{"n_layer": 24, "d_model": 128, "activation": "tanh_gelu", "norm": "layernorm", "norm_place": "pre", "norm_eps": 1e-06, "positions": "learned", "bias": "all", "decay_shape": "linear", "final_lr_fraction": 0.0, "seq_len": 512, "doc_mask": true, "train_tokens": 138900000, "dataset": "wikipedia_en"}
Each number is 500 + 40 x the weight over its row's rms, rounded and kept within 0 to 999. Layers, rows and columns count from 0. Numbers have three digits each. The size before them is the row's rms in percent of the matrix's.

# layer 2 MLP up, 512x128, rms 0.148, rows 115-164, columns 0-63
111:494469468499493522505521419478493503527527419482452534508495526431497553428457501507541418490548511427485496532545529498463540533526530463499502531533533538528603504445483477528502472450505473
079:444508515526511362471447469512482458507546509453527566521452464550499495466537550543493487507462525506464517522504503521527487413492577522458461457499479456509467434545537454472541521464468490
110:479530539471468483554515537499534530469510535510466467468499511514529494541461560554517548442513558451465449470478573498518473502514551513531517458400447559508561495532521483458415551559508511
102:535453490515493523555466452546520492526496482507527560500457486504527484511514522511418586530515504532481450510543489553564530508506520453457531480410484540479509502515553468538607518494562531
078:465499502469517540515494510594406489547494465538533574456436450468470572562498511519439531535497525525432466450470530525467522499528526582477568486502451466535456407457425548423507493543515542
087:429559453506471458530515522478518496491518606463481548508486474508458420482430567486516493577487498587452541506534489503497507524601586525532530501441504423519510517516534511494462499517486620
078:499471526516508560545487506493450501467506493538491491461534463477405474593469463501462473549493527573527402457439569462498546526463510533479556522514474512544491483539589521442500473508445564
105:476455466470456574501464609470470528536575453467520507469475495422532548544413406503478476474524513537481441500508460575499561471528481448490471473419440535519476440453430505524498538518535527
093:525485420496443454438514463506477496488529464512529545478485504537498474501459423529579493495548532516552508525464476543551521512500477479494514568517507411432527533516496540563540514491546532
093:548528476486471450504486548525458529553439480502512499554433508535473498537514534499577477499459514527558548425429476526465531505467539500505531525464520485511570481537508449457526429486492515
104:564482488551487431468521462407464490509507433411523518509490500462466509533496554524566538466458418477539522469534559463596430471475489549508544480512487472535440506538482467437489523507504499
104:504521457463541500509544563442499523512470567460466469551488499479497551494588540570498555463440473507513451522511523521473483571434486541493510544543493536431540490532486465439584504491487559
071:440501520467548592485588558526497507482530410509472468547477498503477539534562467450475443505472432496418491594441484558475534462532481510519483482490484534522543477508533479494586509521496467
149:533498416511502490440456532486537479464533443509516488569480453463480612483377486478537487422488530454456518517543487494566524452450421495490508543464521435508370538432514478530497526519541479
111:526499505490546538405524546477420513493525454431554490519508530455558549479392506467418510463443491422523501491475480486485510534524472517506509507493469541465516462480521523468510538526510515
067:489586549564491546520542467410539560502471530496484544554465433488411553529447456510484459497487442522594527464480505515501513497523493494519508481518528463504468585536510501493602540464513459
108:463455461453541484453452511449562552533526552439513554502522518495517532499502515502511482463469495458477498494537469476408448526500499457525540494512463540563495509494476552453565480426571469
091:506526454528438432510424554494553528485517574457523508516516519509541498512491507549448523493600497510544537517536549496417435452478563549460534502463518561485525555475598442444461470451523527
104:500536522496531500430453554532515465472571552425451487539526456479500483539514490464439497482493512409477435502488493499487475539535473499521506526532487466540499449468456530528607472476458430
074:453479488516520455498524505458520587454533506550489513459500542467449450502461520532536548470483436532507459494505588582544429513512458472509481549471532481485478556536571488506534515521494505
103:517531535502461549533555502511514548476546455486479486555503438467557481503481438483492470514500410472495559479454521525479484515569534473484426542465519420401507526525503524598450480553503506
115:402582450532467502564482511529500606486495500502568463488442548497525507547503470451498512492520439510490478526562479448449460603440498500503458572450511507516525503407519479464488564507474508
100:454595482519493517538478550504465498411498529477500495518519545480499522499481481513535521522449425486535506491442573552593530526494503463483507434526551565536539496443514515479559512427475554
135:483519429517498481438433507462444528483562568534463516492494448467554502515443518554442529498534470445559544402501522540552526495519534485477576496491503548486517465455550435533489505501546473
083:460451484446489517541468503483513468500440491494525541554502574565520566525490486556495551541567485417563520539528484519466502486477507483485517536464592494493443454495475451453479550491537500
122:528507511522463460476440508515538494433506461586453485503497506439441478588453472534539555537513540473476466504482522483493571502486546509442548462515527487489506468486502496499523546490509483
115:501586464472489497513534510562497524460503545461483478492474533449538469482504554585527519539466513482484440494442552489544448542453589510486541525564605499474502495532514508477536435492534465
095:514489489529470430471495496530489513457491495491489533426433532460567549563443457492558486415523529443463502536547575548466453514429464495540479545498520459508407543463430514533516510483535513
100:528482514497647502463501524562487486574557566508582472513556503511408453453510497507470558524574517461589464504521600501466536507532484485449526420503479470466450524566487522531533446474502513
111:511484485496456489427527556418441466540601454465499516409500512440456466553499517506527443508463548476546452438565553568520479477484506499472434523543561516567550467426484521583506505485571490
061:497426472485471474553547466469468540450492451553480505536498475472512529483430483502421554530514480529457450499535578527555538524440521475486500512471537436512407482529505522509471523450520537
093:466466551499541519531440477550525549477520515505517505534483469465487550447463509436529448486564523454442457484483494567507535463491640465556494494471555542520502572461558481501565476444468492
078:480551450510515531459471484466432455567548496542544475458513521535431492513488369534435549479506481467529459544529542509417530566563500471495528552505560524521454532502525586585505521530492564
108:500503460550537479571497542490492568491495452488531409532483441515577474450394514532521542556475513448548469475562555473484461475507570455523476491551530538502470470473476456491590483497500537
073:534494510516452474512529499490503508491417522442472439515481520452517519546565493525476562486449546539471481479488596543508449504521483460509564537459511516520460558495477449515491459514475477
112:419483455495458513546511545494559576505493505525476542468540525484463513446474560536574441418459500452493450470481521520464560497558561527467438458442486513525427464409482516541482525451512506
115:474541407485469511540503519502510522458476464438461497554499485493576563495503583539544416426522472496520518491474498527510510522480496439495541529587492518513478507549435498466476443529446505
078:490498548415503508539506477508446483526491480576535570459541470492433532532442485539464517507561486594559456530441496529461489504479523554474495500509495543484531476515520533470525542541528541
111:503468482460503524462453488468541491509482498531510559483502549508450559490465545499490513456585518491544501400496438515511544479539523424502514475508455465468589406491492528494497463489509605
097:530523452482592458510492595533513485525494470505450556484492504448474524508504569489560485488448520479453510564549432542558498539502458466532570426457504527618473508458509454513553587529467477
096:479564540525498484518540532487464496547445497397474530512449463478471536543484480557519507533508565480495540470537532525495517516501501505475509497531505407457518440414514513484475425398464567
101:501557534425530462479498482468457486473512513446462554464507440498428481544543509532504526512497503530444466499548475514449505445503468459489423559480470448485521542474445441436553520439501535
063:540541477517492498582440475446530516502478513519492544526496539517525536484512580598494498425526568513522431538546597487513547524423555483476482491545516534515605482461459556507433472532501540
126:494491490512511534489522495479555497563527481518466506506412501456514523561459481553500459521493507471468480542474488556509474513498507404515452461554435484463428539543517514632489506452500441
091:570601476452511528555487533495461477490526524474504540542553534524479465476512495592429504464495501535482484541523534498499488532570465465523493488484579501444507506516453497470455374510527551
072:417509587421497522490501549533424517434495446493513514492507474538523458481436519444539558472508455500515485544494492591430508460494530501502550505532571546535452530506483579471563497616425523
101:505486487482470447504461512557456539488441568509510557496472503479424444498522533540553555469467478544504494541547541445488436535482551470511481529486553462494533468507485521494514522503499455
104:499458516490472483542541489530508571443519481496476482499448456483477427505496521555494549413466566451483520470561486471530492527458503478510541482501486557511520451463437492507625553492575474
092:456513446523437512472528504524515492491522480595511511498444500442512556507474447514405582480564577513507463493525547531549511520490499515481504464481499544500496454458535483492506461460470553
093:512453464512469473431475530430524513542529444466556544508470541552484525554553467476456506476523423500521502547502548512552547541447532444539529442467516541568503529479606507551475495504453484
# layer 2 MLP down (transposed), 512x128, rms 0.124, rows 115-164, columns 0-63
106:504486518448547480488562460483480504539466507518536538434508511536500521488567473553435478491515452495484521572513513532453523569486549653509533488525440496475530549501524487562505539503427565
088:474519506548509540493525529472506547503419485526480550563467563511462563483502441555481547499538494519517511477523591504446487521501454530540516544465474528494550471527435592484518505435484500
115:500424470563560452480560511463510549509510568518564510479536556563512502459500519523463530507485491561525532563498501505486494535519483446500419491467530519470417439480477466468492496459542454
101:526476487461506535418545520553456492496569488537442489459474515533512439478473463520496474469545440520461472485406527456452476445489494554520491525520476468501549509490493551526447524582452560
081:462472519566463421546494461448534525536496495455460454500540549523575483464540516503583505450471503436503520534465397462540571515522522451592431544473492566472565535527560430490491505508501477
106:406501481512538494449472463431520471456502524450519481532532514511454458502452536503536546552502529565414559503480466495477514442553516502509483518503519397450479515551464460484494476488514560
102:506569482411486511553477465468454520455561510491481468486429458452449578528405445525547448507512584486503463457534541445517549501498435457469478533484551465488479497490473516554531468547471508
097:543472474525481513502516451504516455445411554554509440403547556548557506444482519536506501514478421529526575498478502484481438536525457516556543521494542401442476491481557520487549531480481474
085:499492523471607549474502495525462511505474516482510574480453474473491547487594509555377469519519499443537482563488545530533530558468546543471508490489526540471509533510476491434524526502477564
106:571504514484499453502579482470468526506426468578484457487505544431480509549523459484555513517485419496464497468479500562479491568463544548576519602496483518575513457514481494445497493474447445
092:472579565484517521532495535566446575557461510603538509545506513486572517475572462509480554501544526514470447580505457511375488492539469495566469543505494504477486485445508516538563476445535515
099:400505497488585408548491448522492542551543474542515558527557450452466563538538471416469509490533497532541518484487455458518492466531438508503479490554569417551483520503465544618422487531533488
081:502553509521506495512488470390521567541529505512480545511544523549628515473508578513528533520521487556580520509529498465475497573504439508486502459523501395476488516531438488524500449530600516
160:515516452510496492487440444479483514533519438523495509493497507546520585544453429481549489450523486481451501556519467505535497451472423435445550552488498491489419519405493466555528477556535462
099:488524514422498543543553457493419522517517514459517512478532483557490425454604520504459460583546513503475562519510502503526502522478520501467468560496483430486525479463501529523495489478548512
093:458566538473502481494546510522481456536511520513584543477601510559526528465456502495470533530467436533479516475557437487471461498503465434407509516475556471476549457534533458518467539518575525
099:436470499502509501500500445508516496465495466577495464463506509473473473454544457512542579525515437543537471481450538544510503456491474501528426567454562430514459493532547519481442456439434554
114:365492495495480476505502566510478549431510540474532498528502454525496521477447477495492502440517536491576426434508469505508447529493465460499572540515531494445561528416472421499546528530478571
088:501492519460467601538531443491522468550451519615479536568531521548508437493497516456492489516476464530532542523497459543515542490466499527552450497496505472532544569517511471480454517509584531
077:437551467535500550500514526490532502498460530495505488574549474475479481522478572510563488518475441495547525588448503530566528508553449625466479487493548489411552486540504504523483469556463512
084:528496420487515440488489479496450485519473485621534447470515519499475541541557491484484439515542538458522521502564455429548497538424424528533570493511438514561424494501467502460520493552482461
088:534494534420525455444514473514442452549453475530516407466520475370419475468461453418512505504465526535501498541504431460509446527526412473467459479484486486547407473541537471503432454616449504
093:570523560484509547467518397545449474562527437539455526533454439561482495516556479536464579432562503466484534527519481463498464467496480546473449540464489435510476488520546490514455499544450464
141:546552508559482469477430458524460474436505544498446448498575519586419457443541545446466568516470553510481507495410480519520417501466425515416584508485442529508500559491468551500529531472524494
097:511466523419447514489452473495443491421531523455533480510508405469555449469482456438442480464440545526472561447439534570535520531548469512573451452518440519420506515483469534480482454505428441
118:498436515544505510446522446510549484506470472569490525525483506420464479500514444487511533517528556524452494496474494439518449506489488590564466521465437504508470468554541500511434519516541471
108:518465520439556469495508414520512451560463542567507508448513587493508457479585518554443508461534522509489509571455429499561451490450541532541481525527477478531449488476470499443489553545485543
105:535509530499538529518438486501490482485543507508446498489458533468531532513482500540493550389510513482499489528483528584417505457429497493455535450533477524520493519449546477472525554526496453
090:461535497521388499530496513409517505447467479501470557479466483474560528499505519504565455514519514554417517484467405482536486579477534562510513572491527548553541479466516426504502502542486519
112:483473546502516476465506462485470491539505544527502497392537492529441508540511569532535535579436463476548542494459530429549500512492563517571450512515469527502553518521514548493519562459534489
077:530519518475491493493520592501562526522465492427531509538496557564513483511507477482534458545504535494560529479512462493413436479564489523527453512519566599457558524458513495489601512502527515
107:460527507483542483469494488402523467520504459484534552520540471459506481445394415440467476440548508486499470532454537542501475506493554518519489451543528533485482481478462505439469504511511494
099:529511445468512501491422514469509515551463508543525508426515490501433482444427473571484487491484412483529463496526535474409513469465469457526472564530466537486500522474482532560530480468467529
100:476363496539450489533525497520447506539484447530486507500511507522391493446545509535500491517569450491568517457559485524514502558484474493530477508487516474534451521507473575493507457510485496
079:496478551473541516474496487499450560469510444588480551497492456496450560556502552527513496593554489454448454550580460506465503530514515507505490538508496597534538484479473525493556500478500485
102:557578555494490448437533512527506468480539513477521488491510475540514462495500480528566567624555518531503579552531472484514485531475478541519516459481486487498484508558511492513509526528497525
116:443477561512518493492518533504515485481492552607460521566485503532515434514584481502507456454509395473541518534458519511519478472491530481526474540522526432542431489509567488497496447520449498
084:479498449515510454530533488444495497502428507508509536489409501540564512464476529552509547530514507391477478550559462500500454584548488517521522549532564486499555468502490478564482479491570443
124:572534494534537530483553468473532536388443472489564455521515560524517575495512526513546485493454543499514488472530548551454517538524454526459529427458551503533493510522475510487492445494489551
104:514470435470472512549474484535494504481450497532577543490471519551515481472425539515407556558560520516557563455499577485479524495506521498495486512469471459453573488459504498524486467422460467
091:505497553502486458480457565547540519494474488537492562448510537501545496500493465493500502504570400458553461523468479479521493428516520510453531471518487528594596524515535453582437574577583501
091:431456449557434508459488500512538503513458503560483488532520567446534513423456509487437417492490454411549531527467513484534520496499507509523523447532536493542475455589513526520437430548523437
087:481519493509525531517430521508557507505464452427518489487470544488506584495469579542517499401509493469522457495475520497481555477474517516444469494478480528468510449443446480482527510474516530
094:479474466491472484486494471511481557472462487484586454499614549483534457401542475470519554544495495499561558464514471464508531489470492595451518510431474505566525462463499513450485451581480548
087:490419534502534497470486442510528541583498420560506569521570481488478523498521471485549506522498554488496475490495537505494456467450531527456502477530510553530515526523502537531528547536540584
080:502549472488483470462521493408541496571450493458470566541488477512554568479458441548487518499481470483479505473474521453549500535500538473555414505525459489499539507440460446520488490503573504
099:532522530455445448514549541498455512512485438545536431467458509532483454460408509506444512547519514507519540545502466476545483576519491519490467526536524476545509453486582549456559562549556530
100:531474496476547490473530463458438475438446510549531503522493573499540466472519414495533467483519491495529516445506433477461498538515516580484539408500533468453475503465426555579514563571498450
081:546503508487524451545537485412470552509457480413451471487483465556530460527461527547519464467507493571522548531451468495461546523496498516528478500585470480488537541532396501509516510504558453
086:499550510505516457539497460499499444515449491603491502439473481436501483507449569535526544508463568509467517474482473476499423470542487500454435597477494507463422407503477459464495489492550503